Each number is 128 + 32 x the weight over its row's rms, rounded and kept within 0 to 255. Layers, rows and columns count from 0. Numbers have three digits each. The size before them is the row's rms in percent of the matrix's.

# layer 15 MLP down, 448x2240, rms 0.0647, rows 183-307, columns 672-783
101:172151098183121078138140139101135122119165148137095172110126141156153101101176141114171152082110099131163102095122132148131094167055157157103126171067109157132108086182081140071156135105134088088135126187090122083086129127076182212111116137102104107145118040124121107042146122111141123097203151110150130156114056162128135083152105099152
097:101131105117146145086125099155190093104099182179177138128165154118104082099094125140132078127110130131121130135064090119152121135184099173113088178089152128161141078102138114195154109148173181104127127099132097098106117087120153052117119117144175163127155075153122109201148126146167144074176150093158075087130111117166088115072156138169
096:177125135137175088154159136145159107156086067091150129120101182102185098116155083166180098165117119134180103148096101105152153117126112112131129058202087092108133134125123116124127109143158108147155134124141132141110126177124150134105157122142142115098067119127152086107093122119169106104108184177118081199107107148101132188102174134167
101:204082141077070169106161104124134123091129137173137138119098196121126077128110054202131134189087092124156181133117120154132129163091149137095166125213137145053158142150138144197147170125088129092151158138121134130113120104139147097107064153092156151125126178130085160136157127082160151168134089139208154111103140148072095119108135158151
099:106093125180096126152165108148120152131126106096187071096139167168141162140136145128175102135107128112129095110089124123113192176144102114074128133123075100156123126140141089189099126108113124115126147142105176150070145138124116122169088158121143128147101098152154137195151108152158174089147089127138053107126111104131169088141109122132
100:106086128098135177125162141095124194170139124121159106159145087166062112118141150131135058175148096125222126124140114177113142097108151106185153095134109061116123099107101072073138142171182102095104101094045153094107071092198142178129101157094113097120156098158098136117132125128112122101113136154113138135153097130107132179184121126178
101:167139159143135160119097079193075115149117169114132090061151119096181178118179113141164112123155117152117148114158143068121132122065145129171037129147103161202105136126089161171146100162114106134144159108136109124121159136175132125139123156110125104172162113097106146097110110121114166177146131135096076118141124037165129175088111088121
103:065124079161176125065179163102143117177142146165169138178158229143107087094143201169125125146138077156119167144132126090152159104114143164095080130129143161123202194162119108103140103148123114132103113194143125067134139085146080155099115119203134201145023118157149173090124158196087157086113128123135132074161098118078142178097154143133
101:126075107162131128132131164214081104152175136166071128135112105072190166152111082231161194135100145093137211099135106146139156152098090162159184058141153117159114112124125157130155101104123137121132127067112130130150153116093090116085161109125104096123116186131154147165127142125183161129105156139153154102113105141096108072158118147091
098:097098178131126192094150146133101138171118165091144121119128142143140104185080122123151166153133149162130135137122158144167140111175072117127118155128067121113134178182122107140097124127100152128135149107157132177128103109157144169131103123171154111137094144102161197179132165177134121163108138147131072133144119114074146085168109148150
095:128171121110105152139164185170129120157111220155169117174122124129140182158109130144120124129139082111052123123114154095160099087086131141135149170089129129132124095125167125114127118098140153100130157124185166080142093125085095117146104119153182152131157066135097062136127116076130188142189122135050164147080103125105112125131108133154
100:145026111130146122110132175127155129153145180183175139082143130081125156129107119091058124143119067088092131158152183153105171085163140171086093103148172117081140099107109117171134114100108164131161147193084166139148114160072140094118127108091121196139181164114107181134094109114120110093146109135133139113139125166139103105057097157156
094:126176135084194173095056091102083094141120109128124169105133139174146144174154141109111108092174126163105111120082202091140187085162150152143115139117113118143174081160092123115125134161137157108185127138057130126050108136154082136129112133107147125186111150097121189119147106088077087145081144108093121147116111085165167124137126131103
099:150152152104107094130146122154088172106150152084085088094141068088140109155097140139119114204153039102129123133122125186127073105122132162161144097121163109112089142096107136149115084133143097143151141101128128116171134114155120067183086177141104184107145138094145150119152110116115104124156134112117099090151142062107120175151106172046
100:170123105112193082131134136173113063142073115108133162128159142182027155112177061123138124166106153163102077095094173151154066113109152122096094096175116125098073099059125164106167166111116163096137137165170116090112162146123104151118149101090072124115182143149137171141152170071137127098139085134128115161122130126141074117127151130186
100:211130107102144145055176127152127101134171097117168088074082122217089134147094119116075127114128176133097100109128223118109057106192146087116153167185081151138095124151099126134041155129114145131146085158122164107128127106136143119151117090096109117091088171105113142120162070172175106118116136195092098072112158146128155166091176117044
102:162146122134110118136135138141090129143180142127160112149118116168115081144140151096117151143115169166152133130183086161105091091099058113136178174163135118149130172086144121150173196085126172139120149111141115142158128076064144121144138106161159127164145173143127126105152142117158126103165112090170167180106137157133114125057123158169
100:158120184115152142116163144138116164114178124118074146126118132105148133155134158159162124117121187139136115053141130113128089072128055125091132059149108123154183116093138159126154119113140115144125121133119188085116142121134181108147144170110110172129049108068143117156138102132113135094117158183157175129179117157173122175074153171166
101:111074121118135188139090160111125166085135117113043118120128069117096130168150120128102149143200193126143143118108168113096152132138104150147175150162216113113102166121090151130167157128071133178119187156136132097118105135176108160145084129131166148142111175129170122164122111150143140151119166149144106144106189107102139111138113093147
098:094143121128148134134132078138149041167093124112131119091126210122136106161126171111088126146117172092120117128119113090137124136181114109115125152153111129171085076113116161227118178170182128140119123134115075084203132165093107105098171105108154163106069130075091141157079142106128112164137169112144100148149158116153082098066116102126
100:157180165134114147129127089088167154170146119105089093164141100154121046129107103056112150137100117184131148127145129146102127178174118131138157123123162133184088101130126151100147116083164131105142196109124127129156081182145166138141099113139068077136160146153095151160167131160145155152108104089089083112155111097135177184147089139131
099:103099088140148111121109134112162084134146073142125140111028082147103107122115166140086138099133128122167182109078128201096130154111090159140056059138102122149127138137151135161169129161176122133112160100118137171113098153150172113076184155123178093153073070151103137144156146148190173087081159064043065157123166098170165136145149118142
102:107128072131106169133067139126161077073136169189113103131098071122075149145168147146154126126189115116140134127129151130138086119170108087162118118151109150106109136164141108073153144115119104185109187136134139068132093125114137123136095164096220136106112158131107149176158174107099135102125183110105171105138169045080131116108140101096
100:057168128162096105106087112198126104087131159111186139111150109123106144071078144158128068126121156136139118126122039125146123115146093129122142145137088115123105165150178189128123102138216085148143137093164156110054133079088152129054149118112141123152116136100133103148174118126164093158178133111096156148157173191132163189149117146100
102:150071071087152082146105121169132167124161065113200122164093132122096129090124179080090157147221155199107125123134170135088169134089100101108101100098162136107153094147147191106151119120141071141120136151155016070128101120123105073066127152076067177145137133130141135086112175128156083065127140117134085080104072142083125141123103124146
099:162156205180102138096134154082113137071119156159146155120170085141117169151129157115097066129084169173110070156190117105162063076099100131118118180092138095148128156134128156145129115160130125104192130149131124138179156169122162080069105130153159094210128063083137102166150162143144139156088140160131130105095146058099164144160110124145
100:129179110107135103061137091132129154144142119091147109164121133112142103134096100201178150127114082182114123159139156149169089113163112107086130088094173132111134086083176159121136136137123141127181143112169153187134144094131165064163132078162121106156116107086136147126127151129104141147111138089094130090120092154082117187139081152145
100:139122089148075125094133092112144141100143182117121097145029140100136075135048109092135102088103101141150133050122154121112098063147176115086152158153135141117120144091123086172173120110145096114107136137108155138108168166169136093172112139143132138153110141179131084132105099044112128194154105102159103159140149180170132119089078137118
099:152107134125109160078133112093121112157148128084115079190134171168137155124072115109093108152136138202082065128117112138059128078159142150134162110153101079157107135195126139096142139149128117133135162113118146092153196145109152165109116153148061142089153141144125124145142120130064160143125136099095066159103145123136104174098050114097
101:136137108161161160087104122150191068079179110091076112138124150129134169132105132140151125105163101139160123154099127157119187128145132095109080131162186150104156106153130132057108060166130139109062146139132100136169134136090143118129174072156152134135116083082148154127123176124156120123142145134175120097103156176158126119127135092068
098:147149138191097145144128086130132129102147085144131097154136071103139200098064121170090106146123096119104137127074123169121149072144116169134128127170119145209086115139148104162145112127159068102143108063174129096087105137176151141127123167123091147152132150184163191099152152089141121151176104170183157135107158106148081176087103120088
098:157162108101175111200113155139146083117133095106145188176112176081159140171153107136126069101120184101137090167113178117115137161120131136150045148111140124099102093115152167129130128136087084063157135121146128153128149099098128057179111136115195122112160185180138073102149148107106134183101134132237041131091133144112078154150090191110
102:155148142145082106099177179116131155131146108158127126183101143167222108098108157124116059150159160089050154172137128119158171121117166069118131158100153182092124146101126104109069129138163153120159102112099022110152115096124121126146147104135156116149121202141137083131095137104078135126226141197076134080097117100129090149155125128186
101:109137149138143148104065096134128187125137113091157111132109098113081125114064126129110122170154128180181137156058130160198155162193093100145113135156159103170136121175104140144121104141144139123160134166110159139138207083121139089059122100182085136094095141156125119142097142081164168102122140190149159138182189137089112157133084087149
098:131116103151058129133111135189166112140091183085168073144157161072123105168129096101093100091090141184126148129080202182173122072102186107153107124122118181091164140165077129120091129108086164146129072141178101070110150169164112121160146113149112155070133136104117156152152108062079137151145141155100167092116067150185127150143144146093
098:118164089136118164100138101141190083128168142079148101099098148153104129112151125167092140119117115080125129155097123105150114113164169109168140089154046154136128138164168147163137126182132092159051121139109128080135142131143123190182134086146121117142063082104076101166158112069135133176070105171121067126123114116137127137080079174127
099:176150125094104112160080106141151091098147147152131127115162165152149147124198097136092109179112192123138117108147064177145158182127138107120141130143109121149154107133154137113064097142173112176151150113126131114084062136107094185157165119158137095165120163162127174131124116148098185122079141067153117145087051112134112151132116102186
099:138145177134132132196140152124215137160148081122091126138102141057121132119130137116157095083073145178183189120065148142101128109132101124117122125155167144118104145105110133147103130087072140131164108187166096138075180111110140158126132129205153144088150078135148090143101174168143128118127076129123102120126098141165125174133178116112
099:105115078097140100223105151107099152162051142126184121126164119151133141048168133115102105142112116141116137128206135071132128190155097132165103130125127115151082037152141083093091121171196118067159112162141084166125131126087123126158153212090133180179172116151092108115179110144126105103151152122134112210127103171100117106176120185084
097:141152144123163158224174060097134112147086179112055144137149145126120111073118113101110142100169137120179146157139123119135118131083088176151113154123197115137093179156181192126115117162123151165134114129107113100176183173163140135029217117137146064088094148134147143161179102131161098163123140140125085143153105112203129093126091184136
099:130193086141106161140112139062135128136106124110154080121158119148135150136105134149143095167084147102094142136145109133120111132132126151142138126112153139152121110120073163202201190130156161162126185131163109170127134075084136120188101155091109142117103141182149152110162118138201207098133146181153092154098113097122209125124098122176
099:147141150152130105111157080179153156123111151137142116087140102126101173114177133097121130115157189144114120145136175164122110174117148123154135073138133103128174131083054122087143135130094111172160138106161110073084149181103140136158091090132143119175177140242195128138125076143163178138155183145121121095135174185125129161108163095180
103:138102092136156135133094072113174132097111153164096159158110172163142169152171156103142163109162151160120158133147152131132185085085114165105144130119072070150155132129183092113199127123092125155111141124134148066112181087139137125110163096053084129084090147160096121170182105151113101098143129084106119119149113164049179142117137137100
098:114042135161124067106141112167189101154126133145153094133151115165108120204106129105166112162117171150132146099134119119174147150165098122113122116064178131125118171083135157080122166255175120160129142108108041146167127108149154099126167112115161131140140146123147169152134197143106097094098172129172140200162169163110118133112107133161
100:169132146102175112157150151059119089146141116180181163121126087134100108112164116146165128169088175104085172142150128177106118084130110132151073131176109106106151144134115075104118077117100158158138139153125127142125144209159152199081125140124092113158164129184073181114186092180133157133119157132071075146169154091196153162120073179092
100:123108098187096139102129100132135128060068145131110104139119134198159150099173112139131129117101164171101120170066181156178149172096130187074182154088130063132166118114116118150176130073165164195130126121114137141124112160074123077110149149133136092094131168184179171151153145158146099151147117094083143140168117142182170126104138169152
101:125188107123167138111196141089054128217092142085110172131155147123125089127178149167099122107110179133080137148065102109191133154142082139126116114122067159166109181086094123150158153144136160162109125160127086123154107127084165100142157154128183080206138152119116122143077188142125161108066168134063146119146104114112146125153160110120
100:101117141119129100134149108094144157077116114121135115191103131163179094104074161112142191135069109080086094128146201151187112094154152131144084144131170141124102088110144117117145148200145140127181136161121119107148086128159220119069117178099096154157067111134086182102155062115119156134100056135192163107138153083147149130110218128133
102:127125065087135162138114177127188152126160133136159127061166090152146099102121163135171119107130149113153106087112122162117164160143158111191162107128072064066101160073123142137163134160138136148083123080145141128080151156083140134116137125088175129152127096162135167145083146110096166144076065149112129095122132076180096134135119102063
099:111135168109142109106127073151149143191182132077143107166109110156148131154124111154110106116164189111171129134166065110166094077161096092098114090167127143071110092157171138060144150108129142046143119112119105113091056081108146099147122193066073169048108127159199106150150115108148224165109109163160125098098114151181093117140183081096
101:183128150119151125152135067125068121115156146143129101146141131095142151084095129128170150145159151091136150098083144193149097146144113145122100075126106122153147128114107125147127095144064155186105146111176108201116167129137091182066158101204149179147110068130107120151082143161155102129091155146115149106149159127144149173134153134139
101:124130154137093074041114185105135073109123156161135107148116120174111154141188117145130141147182120113074085177141085095156106129103164160104131162095123094124143135114121192068191061106167152159138129142123178126185113080040108131155162144173108139092112107110164127158086151152107158141099131124081097145130079154071163135138105116114
099:088156149124128131102089137090113147084141130125125092220119130135147129140114197106059108092182131154066093135154152159090159128120162108100138103132170060172158100131127135150113120139089133156101105147104191122102099175175174110066173095117122104117158166138067141150129082102134167131094135141108159202112095125119078115112137114107
098:179117150140108085094152053201150132146137113079106116150119155141141074142146167081183071205115197144151145080085110126108149151136123110188220113122104120162141117091141111136098104155148162166133169079141135163084053157134098090214137101158090133100184108097208166097080125126113153170143098186135160128146139117133110100134130131048
101:117187131102110111080139138097122148113164121076129152105212164091113104129110174079114158180073117123040088111146069182106180131197141098109165138152083136154100074124126099135158139096135197115122149153138131123193140141086123172147125125103146131163112176115205135123144135100140084077105196128141143132112160112199113102071133116137
170:130102068107124113112075095133132114113130217111131141148139108137150151152164105147087117107177126120136148215116137178175088092111151047128124139182175132131146136111097109125169104187110161161069142159145137107157108096120112128119098122115146118065108103138097116115152106145082100161118093127129129124105116128105157124164118115175
099:057147131143096141117161118060139050099097109153105152155110119157083111133126144103150073158145138131155128145120135141105144184085132122120141139099159136099158101116200196123132119114144097049194100176101148104121110087127143121180112139142170139119135113115147121093144129125057158207120112158162132114123129147093173132122129161084
103:132090113137124183137093140148177148176123111117110108105054146157124135122086181086105158131165137132093143100127111118131141127129157156087172152155150126116056078106163131155198189098142096182147130180152131111071152094146144144109074120166084117171106181073102163095167136163143109144076159169125097105142106104135113111097093136113
097:112094135083139115092228170149134128162105102108124147119184147199154124143093124144174125138128132115094155139125121106136143139138095117187129099175102121138107122071187122165143148160175113137111111096135179124064100088154154191050189122180169161116061033143103123167135101103163166159121040127150103165093125076068153116151150090118
101:138115117159140121117147169131100114134134164117164077156138127148134112113126107128120142128126132105116148181118138155149141146095106145134171073134077146114110107137114156162099085104112143152118168171154138163130185111183142111157123198118050156122116122128171109141151145188189154036154136152139191115155099137141110144147139159161
099:090105115087197194047163140128117038164063154020092143158116081103131109176125206146150157112126148184084099130131090134124094050150101178119129199102116086176122213110121081131129109154091104136132135156137140112194170180141098114146139208090080088111126179045143117178121148183136106155219098102181167157089115151144084148102172092120
102:083136122124109093133167119101084192075112128088126144129086090090134146136121096165178121074167088164123165153103122149126121168087101094193153095130116117090141122152106140118152179142106106160111094100167172172101123148164070139075143141034125158145085083155156081121132172132104109134147105114119115113163165076145126126111145098133
099:164202128151139125173113121155096180137159127092183109086102133124163138111111166159183132182217136070155110125128129108143195135155092090142118087170107128204131134113154175104139188119131142105138152154116108134107100145146151121183189151146129148140138120158166071159067127128157140149099106175113128116075170127108064186189156121133
097:109139089079104160092137085124126121114197069082092070159086108157109187110137164133095144161115126106142105119144102104154077134156146106137168157134147192161191115111206202151109144152140173165115158112061154121170044157102108135131163093186168057173150100140129142139112138095122155140118130144126178096093141129112159067156110143145
100:098122129110161101105138073176142139112105096112152152126156136166104152147131133132169085131142135168133149177202123114155085107176133168155101136166136147112121145134104139122158087124158115105117156123135072100102186172168153086036132108159088133142120138109125097097151047140121104158124144115107120145127118128081096143181084135156
099:171136169071097110077218104217135117140131153139152180149131223131110149154182100090162114150153101134117120141159137137112124095103198106174077171202113105151153129116115121117143177092125111115117203155130062191104148109143067126111140133146099155117147126067090139122148095146102097131086129091159118155183124141087133161120130141133
098:174130073186107091161144149168129092155158141133115149140142173133159127158130158167121175176171100141160145179129115134113161171088141128150137105113116115101112150077073181126158104162132134156103109196167102129117139131120170145136079171141083106174191124083146142151154067104177128110106120129106105127124064148144144119169147149180
100:171123172119109192065149055190191125168136170116089116166163159136187164086112187109184185127129124093145068132098145125136142112131120143200153103152181129150111148186116113129173085137129176137187142111153096066167127132140145102137174134114123114079159175132084197168158176109133164170067134130170141112147114096126157145166192049170
099:171109058128136122217128180138114146085081131136131194098117161133119136124161110099098154126156154113104138129151129208124142170161098113138133116086162144098127077140126123134116138115136131119134127107129110127144078073184169136101117125107072119054133173101139138131113151077153132107141155158066096151152114175082113142148109135075
097:113106102135145181059106088148147149174172132130182093158143097167126174092161168132206114148088139140110118154098169169123136089185123158162118127073141147088118128042123113199124108150164187128133133105128102151141140176109130127166136131122108163063059127164123115101122104168175164135193199134147108102141095182168079135075215133098
101:123136115121122162154119136142143132128145156149091128155128136169146121074153153160177074203154125136103107157123160111081101165195132177121116136168183120169111170181155106198099156108141157142130191126161146113163138129126157164117086103112150168187133123171146180159130090133140197165164089108127074109147116176105177112129210176081
096:065115069121075100151130050116109168160116189105130190094196107115165168129094129215083123110124108125106060105115156186169104122107174115096094150122126178189150151154150159143151186189111074109148142153120149092111119120100135100130144123089118098137182145161131092092131095166185211166194142102072083092126132160107142131092190151094
101:147131079128174090141119099146069131134085161139206166125149196103136130146100093134146124125138165136129102120120128148142121128160146082125177105155102081132133139111152149156149209136172127011085092110131170179122117175090150080098173095194089170088084117108082146144094152144172090099165125149069135129110135119118121105141095203115
097:136167111187107122110181132113139140156094182107179117145124092082109081160143104151138106131163114063148144077113114155084136157130105064185134144118073132103126107165097104108075175178081130148134129071128136149116150157128087179106097119113115140180074120110184067212171143069159132104140172183134136151082203129064092122143152131126
098:107156135140172114112088139108104131149124104149150149152100139175057143100136111105100094145090099156127099120110144124069141167191158145100170070127156161152154087105126134195147126193192179112080087108121107131183176186124153125155061117103121122107164059156185112140166114095082110108132134069139113160100136182147143176123126140124
099:068118155204171121155160171119180113122131146158147107131173113128090129099163076143186148103110139161143117103049119078137102103128113160026118092147145119154116167191111143095117144126123102178095155155117142076140154135102142085160056200119104123138054127104121092167111144090076166128160131137155163135151153150158176143090144090153
104:114102135133130149102157132114145065181112109119126128148130104150128118096130172079133166154106162151066118161130143132125117143058090159095192072107107154162117133120108181141156118132112116059195145074125070153139158166091137077106105103118148121150097065131074138127161115104136107096084173127048148112163129073185166180152157218146
102:182138161119136152131121164099081126210158118125085108151145151132117180071115119134120102181092127110120167135181103167116120120147121115065091154163108156102120079128133093148142173133105055144173112134092037134134141150103135172125124094188108138123115114072107126089126183116164183107175129144124179173169120140103138197154138154070
096:092193090103126101084185142125148157131079161113057065156152137174075164156134159167187143185149128118189097167149164148129124166197111127084176165122134119140121161145131118150149127161162155172115144143095078205139041084144106097145120065127067139097108085065149149105134142128079170082123098168121121129116115095150124157132164136078
101:147132135072091121072109168159162152165058108123119099110116165075109088141126145163133144074175127096059093091122098129056120134114069134097128124128155122140145105146112140119154147153163131101143151183130100116138174133051094116182098125125090158164097142146093199099141121168087166125089123173163115168132135091128172137147106167071
096:103168174112136176192100102067101170112134147171059094117137132160135113144106142159096148126129123156155152179118168179110124116104059145112167095147106163101164181138139152088159101135177157151102143132124113141095083147129093112159124095113103142144176117133107147110057070128125203121167157147156107154157070139182111173118085164111
096:092164112059165084172141133132143129057134145146104128138178145144149098107180162136188153108142141123121126117156115148130140054093111134154097045162129072152161143137162191109111163104128088153132123148079081155075137115079094113116141106135157213118119115117116048159076109126118167093128120147146153151113137131104105155236128045139
096:184114152145160189074195136142081170089139150127168110108163092140129205110122117126107139189089147131107118130096193146132083127106121105213185164122162177144099108137173096169169113087156166177104175153167199171192162139132127144152127134115133157124100170085133142106121110163111112102107127078210117094083194134129128122134159103136
099:089161144134092114133081095124166082092142159138118132141109126145162090120201142132224138126131112125112171128093155175173174126141115137143119151125101104188131159151062142101159133109089088171156105088105146141119153107155102175092141089155109107165091129175200098058102133114168135111115172131122155117059158136103103143163119111107
099:101133104107166140174181132165086106134111100059185156148133175142186132113130107122125143151130154177101139142113121153113150000077133111138116147149153114135095134111166173169140140101167158145164146095175185076152066131126090173131158124116101103064144174087118145157121088120158113152221062129117134129114135169215121086121141093115
100:131134183150135241121121129134081096130148161147091122144121068126106115187079116091147064124148173139105104143102169136224089144159121107089132140076166136121167165151089124105204185113154133127077188104146090101175112204105149181132137051133102124073156126127142112139212153052165105159163140182148131132101086089082203119142066136148
099:138112193126063157137152129168140105118097166048128133133182105119136096126167075146168146166085132188203091154096113151133112118094116125150108143085155077133153148143050111144093179105090194073097114128103097136137079148141033119103139153086137117059097149095088108089102137096097127123077122120153165233147063190159130122058157076122
097:212176169131140100100134103102072121100120149134185155088125087132138090110173148134060183189156120173149157140125177086110154217133110171153163153148152083134130092097097149151109057087117123198155140190132139118115152073162206141152181124138178106152144132120158110120133164163118126050131088086126099118091134131141167141119116210111
099:120161130148121136084133157132086133099126138177122146153130064069102142096130101081160125088150132108137092137164096116112156194097052131135125117168024177147087151096117131125118107093116060175149115066150125161182145092194135151079080058060052157077111060096110060098136143153073112119122078133162147143070123179123134074127117103136
097:112141141089056109180169088081170156129160136101135115133119154077120065112130099151121107151130170142199095163118112096126138141161113124086162165148124144143123218109073117121155139146141112144161096093090115121146117154121030119075153191099187146145149136148109175148150108108103178123117110118100162108110172104143117095104115080101
097:094103140136137122128140089149121093127091140130141115138132104153158157084081060121155224043098125084112086161100099178119166107144135180149181143081085141148087165119186116070091225121146145092125170113164138155213199160118173142093131157129108177135131104077133121089185110138101130140134158127101108138144121094128105162135122131119
100:139153150167108128128081108113143162112099107146137153095125150099192153064119121134069116161136142062070138113138181148088133171108084191133151120123122147140163102108029143168116180129134101130129124178105109165144175124110106159098108070169114144150134054151088171128102180144133119126110122125120145137109160126149108118113157094105
102:142142046162102125145099187126133142140094131166068115174142142153098128123143111181157091149124127166100168092134141172179158144161120091093125121101038182133097153154185143151084142117184100111124175113116142111136103158172162152122120140135129133093143068093096134072145145091135074119091063082096101141092091098154144110101133157183
098:123159124130143120178140099132138113141118153127092131128133146116074133150095115106079127113064140123136160116175124140193105159113156119078107109165118103150070091074130125179107130138168116122090153129162149090079119076119155074157064125148155132177093167126077101171134095138179144100157124168130126155137139155126131162128091170126
100:128096088178125079116148160112189124071169147120165133167100153112105152100128144154145093131144163149157128139127143133102146173117132123140142091178129119104123145062117132102145105137137052100119133120114137166073136108062090107112138115083094094129146145128086161175124112135125124121197155120122135120050112135172168150104105125122
101:131179095133168116110176126079168174129083139107129149158101101106083152170108135078076160140138167123187096180131147076101147098195109108132109165166106082099133146148115078104099165117147120160060132128186131133119215186078155152112106098089108119124121110122182125133128161109163121092116158094114100149088097123182161115184164100109
101:081188124135112065166101131138074117144118103085103061213126067101116166110130151157173084086182151151118109107065118104125144154129164152118115167156157180173102136141105112130117125152101151080121166161104085118169103055180188099095199147130115122131122103104140087072125149122110147147158169177160110106081116059093167044138115116111
100:094129142149101142130122184104122145094184156129089117124145172130179111158146080133084082076161119155067169137121170136131129137153117196112117097107189066151109107056107111143073106124078120068140169095124102106139128156183106154156140105125136126140190116083109149156161174120115110108153128115140144131087153128109116103136108156176
099:133126136118160134058153112095199080124155112138119103113116150102113143111130152138072132120128070122142127060108168100140135165156133166102095063158174125140126103131101132137082160081107133203147120126167178122182139158148159134183113147117106100093171107116210063179156107149128147078127099121167165103122097163177056138115065069124
102:172091145126107081159120163163168100118135118085129156116073165089108113138132147101177149093130118125114101085161097150123117074070102126138132140161145131114117110173153113118122083127132107142126109059149170117129130174132184126175165117189169154147137154146083124135124111132059091131082124155094134111107168084153108144125153164119
099:100159078089132089116147089141142111110104077089157134131119137145117186127100144138037100155120104155204114130179184111102133083120118116141129143150133121131136155148139160121144162116116147171082100076072102141085163112167146123117177132164108083149082113146135137198126136106200137155093096156146171170154132115172103178087142087095
100:138130100148135119150129122078139116148115154122114077140125130121067136091111133099104157108125144228151136169143091188154125127110140096180113135172145079170200167117166131107143140119071111143110145117111169228124122129072084139078070112141139178161125094155182129163137158144113124136103106134131155118135147162192133112116129118105
097:172075101111099074136179084068138123136207148134128102068163122123090128121116138167126175201140161115155131151119098139086146050175177142145070113129185093148086141120149088127066109157091157174164164191112157091152171127091117168174095149167134122089129136088105145137119186175136086210104159111191157118076160082119172086160163120139
101:150156152158145111079152114111094152128107170171144113104060149146191082124147135136117133149169123078142126120100145114205131135129115149079086177080163117114137151167123136117142158080164109132159075102222118097159098165128106102089112126135138105148135105147179118179211073132126121130158173159124113111107142142133069081074108092177
099:124067128215109113119145102146142102034174140124110125135143133124142090072169176146129104132105130101167104149125097167163094102172162162102119113144109153108055154123160124137108120162160066046124126123086096115120150089219096128119185159108149119150173077144128145134175145086133113124178131127182114169108167102136152125129090122103
099:174103102152156177132066073185113146163136159141131157176124113143138067105125161167132149115148198144182107141106104092072117180177102126169141091106119118134174055100190174138141178118162069085143156060134095126108179116074098127170097110148197123145158122083092074138121180175125139119145154125135159148147184117134113100107152160141
101:132094103093090173167159108129114140155141130105131140162144087173151099141045067140103114104136118077161208102175170088116101135110145119131106114061110125156121113168136124121113140199151082059124069155093066112148177151157092151159146119207142094177128095195175070134105133106186148190154120138117128101101135149118107131095123161082
100:136088106135082142110148120086115160175119099159120158213160186087119180112125107081123144127083107152160083087122048087149106122126101059157109115184172162092128163130155147132148120112128155109147132167150086155093142078147039125156150077136121149176109148086146153158080097112124109110088128129089157091148101157119143106211133135112
101:124182093141167111077167244141136116101158147160152091147123097162079124137116128179128165171118078144148205138087178136131137092089125116115074145144179094187120165172107128086132133083122171134094107091079159147171121119115071161131125152178117050112118158058072146133081103130133093168203126173112153136107169116098115078084162164100
099:139140112188175108132121072145134143131119162173073128152158132122101129128127122077167115171136163111157153115212106112105135155145151106121079084114111089158110193150098116180142105083122132140168209139086138156049156200149141099124154095109184130215115086141163172102145143083121145068130094120116068066146108140129099141113094089145
096:174141119127161163184119145121141124101088110144089134173129167149079154146116116128111161136092110112085170083096129113189133180226153131087156147144096124027109085089150123122148175166175104092141147082157151172162115122128152112132158097139097150105105128119160115137148102126124183082126155090163113134186128100108120115124065148111
099:139162126124154127119132165144133158109096120133140102095111124066105101199110148062162176166089164149151132173098187094110091155146202139125084123108079143149085167104175144102155210166124149093155162121087120129134126040210190150137105163161141146139104102069062121188196076120116078105112125135143158132169183073082097142188098103159
097:167103125127145050141138100157174139112103137121107148158067160089098090064170152100118198143154099079160103141116157132164099132133137065111097106134077077105166078161091102164132101098139125111114136125095085130151132147106074179111143111149082093130131187140143137111182104142157160108162174097115083170234142097147157163140126121131
101:113093161098124123152218169093164134087072142092109120149133173111105162109166131136120107184138118147112121166123116068121162155148123096107137072095119095122141105168122138144154141157137145109093152156146120163129109136136145127128134158138156135103147134166172161123124093166112132074148139097142168195112107088222122119098065117110
099:191113081073076118141138143075123118129153121156114135116029117172156089111123132122163118177116172115105176094111034174153136160086106146091143140105150157145152156088188119104113160119147110117093101141117079148124147038121110132091138089110107126124139145098168140116131066133140144144191173085185088084127069107120104147118109149151
100:137131114138106175164074141156113120159099093162175116126148120142161143092122101082168119217113156125131206081093157098180125058228151101089114138126128193121153122129142121106148129138134135103127141170101140191104118115081105074167119095155152151142183184086135119124128060151143143135155146138176165134136148079144124105100181084082
100:134179107077116152101118132110102081097058085105107227098127110107131127091158169131127117132124113103109115118116059117173112130120098159070149117130168088042120116164123155110123125147135159083103094118102076121157132096151069064179130127149112147130206124137155122113152185096132139154107097148109108198085087149094149092102146114148
099:187152136072125177143112124104137133139141123187114168128132122076105059169147193107182142133113210068111113133192102144093142123117139084130130156197137058050148176125103171141182146126124153156183153110115154139141130095152153174189140181099121164149131090174142146119111153057165142098138094114073136112118119122115125156141116135133
098:141077163128125199189070132126190126122157121144109195114152165127171132134093122131129144122121116129121123133203153143184158159122131157106117139144113143139072097148192060121120133108133141104129140185160104146154113129168147094124155142093135107140153101159081143096148170108121094148140174116107135112123116179139106090168126127140
103:112118133144147123145160164175125116133138149171135125116126086143132115074113135149128172185177152113167124124101133102075118120129094109099172110060074097146109096142156110139147108123096140133141127135171116116095138105069109107154194119108131146094138112181098115125118115110179136181134160199172140131135102089145160139177152128107
098:151120156139142132082101125141176115123123128165177114146059140141180116133176154164068174166133054128171139089178109157127169111128123126098137161150184142159127076099169142110118175182101168167131092065145120120128151107173140140072134045134127146119152135149130162183101147155132121159107116174155130112130110129132129117139116186163
099:134128061149138116141078164113123134156173069128184118110122134092110158091069136106101104121111114121173164176092167127152129134069190106077161183091176165146094155175211142122170096128181158141119120136165095110118110204149143139117116143113160124123126145127096117045122128129080053132162109108146161125130093110145119085161134129074
099:096098100130133082129152100169134136105134142145104198122156133086150152140142166101109125177106069098146158144128147147171112126113081111167192224141141150142127150158071161147114165126146088124156118131088120083111135135153100086106161123110150113173117109160163160136155112131156111191131173173129195038096111126083142092116122124103
102:152100119086131041161152165164201129115132103142121146063127126101072098064119151091094178090170146147180094109035145122135132120202134124136114123127097129149130137162067123165097189119145138157120140120098119125172121172170131093127079137080138065066156135117090136128106106091135081152171144231158149176099129091148153116173098134114
102:151147132059148138118193205138147149130211128115149133111080105154118181115105102119094147134050106179177203171104122122123116183118149077163103150140111132115130199150092099143097117136073102091162112127123103182121105140102137101150186180089097067104178196145072224133141114112087121115097076075109134163135152105134120108118191143118